Each number is 128 + 24 x the weight over its row's rms, rounded and kept within 0 to 255. Layers, rows and columns count from 0. Numbers have three digits each. The size before them is the row's rms in percent of the matrix's.

# v: layer 14 attention value, 96x96, rms 0.193, rows 36-63, columns 0-95
# o: layer 14 attention output (transposed), 96x96, rms 0.197, rows 36-63, columns 0-95
# q: layer 14 attention query, 96x96, rms 0.202, rows 64-67, columns 0-95
# k: layer 14 attention key, 96x96, rms 0.205, rows 64-67, columns 0-95
v36 088:126158132140139076084125090147183146115098117149126117141140100130109166101171115155085126137140167116144139164127162142109137122141116099160122108152147108141167149157121135194151137095123149125111132118128117131130142112103133123161162118093076159128154149096107146123167133160103144124
o36 089:137159104123111113129185133140156155099148122167095158137118128141081131129162152132150130144143105135117090117161146142139167105110101099149154111166147113165171137109116117177137087122112158120104139132144126112115123141077163166089096153106112145119165124124094120126131133108074111124
v37 109:159158066141140105136113163095079110162135132105152094142181146100146093161147125096137163158148127176142141122135141091144129155128109143141146118113133142126122107146137143149114098132119153062141082098152122158135141124148105122127107110145156097115139105135092094145114125117099140097
o37 113:142125092097132158071098143118120114158142106114141135058160122127117144139126140118122138167155104149128166159104116085116107163164134155144128138165146102119087136140135132123146153153140138088133133099114152193155115153170108130137134100107142150142134142165110095148143140112150123087
v38 097:163093150118112198119142162088100143134134174106121136107143140144173140144085138102123147110138146106094135102137113089162101120128137141141129150101136127120108147080129120129167137139096075127130135099127154118104164101141115133082108106172157118124127149128131114087079127107129136106
o38 101:086097155108115141090166136148109103160076145114122127131134103134117138135080136103081121143119138102127105115102137103127097155143128120155096158101123162097079110119121151112130151140165107156103123104092175112142166131163100093107162111146124105150137129108114106109124090144160096124
v39 091:133143105144171110139137161103120147133113077106127114113091119138104120121162110119128108145126131148162131128131060150071085151114131184125166099102099138095122129151114124151105107116093086116142112161144117145150110164138124127148116099091141123135121127138131151123188122107105119178
o39 086:153131089138176125101111093116141178111124132102125166107110073123074115125129089124162082133135131143158139144094116126124154125120138152128116126151126100133083191170138136107114126125118103156151137142139157121101108117184155135106103127086153132124126115154132149124141122113082130163
v40 097:122168160114155153132155136098159128133144118123106161129115139166148138178076133124100129110165123154136109120123168130095138110190142142097070173099136127189120141141130125116145113163149134133117128120145104112109165122119132135151145139141130071101142129101130126175114122161150157123
o40 099:132147141118141111149110146145134135175116105122113130147146156141159126127124189105128128192123122071118111060140098166131107125141102091114139135116133128122188142131133134138132157138126125149139102116122129129149176048147106129122123165159113130136140112130129118105117153161140150173
v41 079:155134124122123142097108143172117100153098188159100127124116160102109178098117121086102147098106117095123114135124167145145140081102157148125136092122151098120123118085128133112169173119110111160119149122120125103162144120099111138115131163124117152114089106126132152073104130086119119114
o41 079:129108113142065134155144149169133083109105158128108163165145138119125166125141081172107121103094150118137070108137138119117139120107132127131120144114108148104114071093150143103130144125134128161098160136135137096127145152067127138134109125092123088089110153128142134157143128095161120120
v42 096:155158090139139122147122152079113169121095111107143114109131100121085124155147132134175088124159105114119122118125100109140053172125149129152117127118106129123104133153086107136093109068113113119138146122121144108133130130126149142106131095104185117152116139151141127133134119068102102156
o42 095:098127099132161148122104111095134178112087060111148129082112085093100118129134112136125105123153131113131188122106112112133111137145150145128117114130153124108073164130092114138118131144133099106139123148086170138130130103163185128112137105109155136129152152132130165135153114118081120123
v43 080:115174128146181094151149162093126136144122167120130117186138136157123098127142152118147133108131101103125152167123156106097109119129102125145086157118129148102109106122148171136128108152140165123108121138140053142131105130156135119178164143133144097143125077135115131118148133154118117086
o43 085:178147109107162118146104133118122122093143164085113101136158126112153130089143145128118154155122118119116163167125117115152141119183123120097162113141155127134147086127104128125100115175110165110155112130154164143207125092099134144146139155112134131138152124153107117151151119114162161159
v44 082:123133127125124133147140134125136159121127111122140093110161101166141113157110137147140096178149148155077140147133093133134118119143142151149106158146106137180111139115087111095164131134147125123126135074152132105105117079147119100116127134128148058135135157092105073136078120123091131161
o44 081:098112143127121105110172136114133161178102056099127094067126110126120129161118169115119105144138145102155167099109120157117126125152143128150129143145138119125107154123124082160152163110145129103135108131128161125142126108185156119128143132132117116154164128099161080130136134177132160127
v45 092:080120189104124145142132134137145111125132140134126102146130132123164134070125120114079157134134150126124133137117154163134169088114101107122125105141139148111137107122161175147148161162147118131126118102134126130113107135130106103155126176130046121119127120113106110109129132207126158107
o45 092:142123169116089105139151132121126081135164216148098118173144144163168149123121152134151148134116143158129064133132157165111151124108112112135127134143132133130157103127156123115156121127115159145133139117174108108124128151094080143134095136121102117133109109128117076132115144104168132123
v46 081:125139121118142133103120153131102103043141141111146125144146152109161133159115104140108170119147102109093091093089099098184149132119141083155116150105103143130143113113157100132125137138129103188158144133139117141113159131124115135119148080161099128119163135114114123140120153138117152080
o46 083:122131170111132146105138152143078115128151166181126124113115139153200126133152107118132117136101114133123116077160118127127107137140125106127142118112146156112073133096138126140120118166132149099136089084135110130137199143150115132117164155156081128111110137129094134109098127089127151100
v47 089:127210101134182100153141169099156157148121120125119105141130143132116095140142124187130102111166101170133124133095156149105105146158098138133096135143110112139131123139108164145104129109153164119105143166142080129136138156127133131154159127118125117153141110113113114180169122136106118145
o47 086:157161074112180132171092124103134183123142102118088133080139107107138134115156151108133117137154121120142152108145116135131123099164119131103142108144145107142147129127103111134143140156117143109176128131139147142147133053154180143145118156103139138124173169166132157133136149125110145142
v48 102:141105135137137106135117110128125133148135099123133082086184152132115104091129138124079133156108131134108136075145131135141100131137144105164145143158126116144131090132122165139135168113087128092114160093140149128116153113125111083062138124136129084136159132077113103140103120159095124172
o48 104:099123147145099122074177134120135124159128091139096120057124133132138159160098145106137112130135147172129111124116167156153107135150147143115098139155124112156071121145161161150179139145151107126097147105118123138148115116115153119077089125134134116128147150113162112152141119129131078105
v49 089:170148064135130123103120108129103134172128135118122140110132157168110130159087142124141115149119115166126111118126133087114109123162136124135135164112135124174119141102077092100155173167146134138115097101130141096129161091124124100077128117106174105114122131107131100118075141095109124137
o49 090:097126095154128138110122144145151136175083048113140129097119139123093124164141149101069120140135139105171167106124127124133077127163147134114124148128129149131119142114106127140130186107171115132083109140107139141157136092181158113130137129128110128093150158111134110144144126159126136133
v50 106:178084103142127177117135150125078131175138133114134138126098096084141102117120137153106147123148134168129110142136098135152088139123092107142136161076115135088154160107124139148157168115123129068142149109137147124112151131144135121130131098145119142084158132069109127158119131142144151121
o50 109:119114093132117151097127109126138139161129137152122154134169127173084135135107134120101126154168112179117087162087144154122068148119133148166123161102127135131095128142142150147137149169152151112130120107108134121109180139183158116144129130131132133144138140098102105108116052137130125139
v51 079:100065176109139144118123115137143072112132148121116161145134142138165126114105118101093181132091140059127161148143133122117143085116128101120131125118143143120125138112183135124139101188100136123121110104157103142129147141148131123146147151177114118102131104145131135088111106157142160109
o51 083:139127164107110097104152149159106073129140201141129126178140160150164131117088136106134161136098131128101082152116132129145158133106105134139142142118129131117150106118155148112134090149129120137115132121155122113152124145073069123137116141161119118130092061106119118111118132117172120147
v52 094:106106108141106141143119099107145179154110132151118136111115099187135157105106136182103093138122106112161148141111100120102124131088126105139147139115118146139147170111128136147138202123090115171114142117100096125119121123137156120204151152142145130143150105097164124125116148119140132145
o52 092:142140114173141128137169098090140160106095143120103117133152150153121125114116126121097116121111163108153105116143167107131138096121126147165164126143139132125157152106134175154107102103136134138083120149163157080118122074131175100130123158144131169155143124075117137152092090151119152151
v53 074:140122125123082150133113129131093097154156165135146164107164082126204184125112135135122147131106102086144129103148152122184132120131162131165166114128153103143118130119151076145140118091103128116139128107112148112118124130128109118141138130146138132096132150166159136100067133128140145103
o53 074:114109160113066130111154142139141079095101143142158128130160130140138138139122123154093135118116146112117092159127115110114114194094117118149152135104114149070128144090168162126119121106152131093096185125089107146113142132098066129121144115152112154156122131132111122144127138124133091118
v54 086:094141179120117160176151090049143161096128141122144104129108123144088111126135154125140117113161125116098142087099136129102116168151141070132137135143124143120114104159106165112140090102131119110136111147068147121116169103124156145134121117125146121139125130094113127113092119169130127138
o54 090:066155167157137203167124108084123157145150110111152115110087120139136118079131181120163097149167124122103190086118153149141116136147111110128101132162150124139123112139093116122110104148137117143114150146111153125154118086137157138127105155134128129152138119122134133151150123142117130134
v55 088:139063151122093177101116132134127131116144126121135142117131125126200139084106112098087146117144179106154136118179130162134137092122111150116136101104163168134154136124138147161169139137097111121135113122107155150120139147126113132114096118146093170094123139119111142142174143167135150121
o55 086:132113155117098115096154118144126115136132174147090120166127118177106137132077129128147140144123118152119041141134137125109152137084114089140109147111092129119158128165136153122144142124142149138116128109122096123121146172124067133120101092151126130143109110098100099124084099111151088121
v56 081:092075203130108154142146096100126134085116135141129129146124119120155134120160139107163132085123123098176162163120116115164096140119120099161095109132153120114104102101137116131087128115142130138148150109116161103128158165109132140086134129116148093131089150155117113098164122114152098109
o56 087:077107176098115116164096097097120135099092136135147100193108096139140127141129131128132158125115138111127149143098112120131139165144138120133105110100129139141126090131089096161084103163129076105120114153133149131157097161068121133114131112129136144127089148148114155097128109094145102114
v57 088:152140083142151088133123155138129130129150117117126131134121124152159099179108132123123115115147131150110082080125146121113120127186115112098093149130116203145116087147133135162125126095144150115133108098161117144100181117133135157101149123136161129111168140120118099186159119129124143095
o57 085:147151121121158127130101108133121145137116067132122132108112131120144144113142153120127133170111095112113138114133110119149069139145111102121121145159136135146145137145132119141169153168145181105132054092103134172179158066182134114131139095133131150145147143129130138091125147116099127114
v58 103:125082144134128090139114092218150121140147055121108173123130116146126125144128147119110146160077134149141119127155120155093144099154175135138106117136113129140111129125125132113133094176122129108145090136151110137154098104116136119129127171094172120112124130127122148142093098139134147151
o58 105:147113139169112079116149119169169123149129079089157150155133148121148111138107114130161117145107109128126136151112140182106145128136143133133113124126117099147168148142174151139127093105133139147113114145149087153125119146084104121130105152148134112113129056132160129105115184133128113183
v59 100:114115134124098214127143136090080142120130154116137132143093116088154121130118129135109143099150123118123130113147130118130123144125097116114104145098176154129152126154140113114150098135116183070149134135119154133106174125126140138149124083181097166091124137110123155168125129153152136096
o59 100:097134135108108181109100142129104107155143157147135112172138129161123113106093149150134143157174087149124089111126098115144103168092093103150123163100122099135144106136128144140111160160125143094146117124089142148113170116152120127159135129178111137147117109110068135138115076146138128117
v60 089:175146118118130150113125107090125134173114168124120157130102149123097102163095148128141117090131103145144132149091175091108097140147127086130129133099127094111146166130138084107140103151121142113121109139139152107132151158120149213144132129142115092140105105115133145112082123080141129122
o60 086:118148096131122160140062163136128137160118098127171171145164156102082117117131142101094142112148126108100160091155117132120098107164124145146132139091166143121147128102110147122127120131132095122084144157095195135144136093157128127127143146137143104115121131138099157101153079131132140151
v61 098:144153057129151118130116156144088077151107148129121139137152140128124121162138099118138117113125098131139090144169073093126111136119129117110133122111121128124074110078120111140113114116155199099147096130159105124145163131126132129155144095145134143110128110154132156137089137065126128113
o61 104:137127041124150158084082134152108103107088136107150161142138139121142118141161118136114121122123126119132145144125073106145107115111129157137135129116128124095108100080109114134100131160137130080157120146097131188158141108180172127156156096126126153144107117157118140132134149111116134118
v62 086:059111151113157126133138115127183125098158077127128143142136153184149100100109131107127147118108147110112124118170130126099129080152113095124118125158120175144110104123162140155142116162145143160114086102170107125120124151132149146115158154146111129114134120123170103142149121187117141133
o62 088:148157186109132082124128141130123107115139158122111108159109152153173106107110163090174175113090141124124117118145135165158159115119121115103136147124121133149153132118138128127167105128138148169142081143159117123180131109110091121125088116173107151147117089101120122090110148099149114148
v63 100:094142140120155091121162116110152092126110156121128157158109161158118114156109125101149148099106132110090131131165135080096150134121122088099135147133104132106083131103179115153096077140147124134113084145149100127126167137137148152138150121152128145133136134177159122089130120155110137072
o63 105:142140134089171133134108139156108064095130167141144138179126146152168094092146152093137163109102118104090162143132121098166146125143088127112153145137148158137140104104105122101112080135114140172140105132117136107153128110100107110123147123155099135158095094145124135102149162107125123142
q64 064:146121129113144151112161205120085126161138133121132110101120110102143142081169164148150128104091160128136118133143127076096072126119109165138146165173093108155134114100138129089143099118123146126140109150151142127138087123125117125128124146112147127153129101119096125122168172093129133153
k64 091:124136170130129150086130153153123123113151139137159143119135106112106165166139117130150126124124138122118177141103133140163135103156164111147112120155152127136139085132149143128145123100136168133162101117108077199139107105129142120145133112126159178133187100122159093158131076154100114117
q65 063:156107091090136109095101205132104142154137140112114132115194133058101138108138135110109129107125106099146140172118131104111127116194122145128117144110123111136141110122114141133120143127144172123136094135163129134172132141140118137173146111112102113092132111116151129117169097108137149120
k65 119:206138116128129140102124125147115107148117117151163110112115119133106136121159158142171160087118055137130143160129136135167117105171119131120105109171160119163083137143110133098117132161151123092124130148113116157151139139167174103108082099102117124142140124125143153119122153136100122144
q66 081:148142105153140130122107132108125112118140134148129113121116140170163121119121131137168171122111149177157106115108094148098172115125125105144134159112112113099162093122097136124178110144123080119138138112141130128095120109104126169114157129109092121177103156148078166115088115172116081101
k66 079:112148098121131169159119109120146155105134085120097155126110147114161121172098101104133104126114142166117145143117136110106117133104141126131103127129128127110137089102142129133125090109112110153113158135134131055128082127081157143148201131171129091150122103155127111133109102079098122140
q67 107:125132123157153101161092149135112122084149167092091123163111162158140132092066123111162122155137115102159109114104131188109141118098129145101145142124140128120159113165137133128110111130119126099087124118128108103078111081127097123115137120123124142162110154148087133150124088146174130123
k67 079:109178125169134109138119123144153128100129056116118150133083100119136098124124099123152147119118092144120167145092144109090154111090145164159092130143121103136120153131130162141130123129153158146131104139183129119095110166083162150166150124121094108131122125140091159114116106135098145147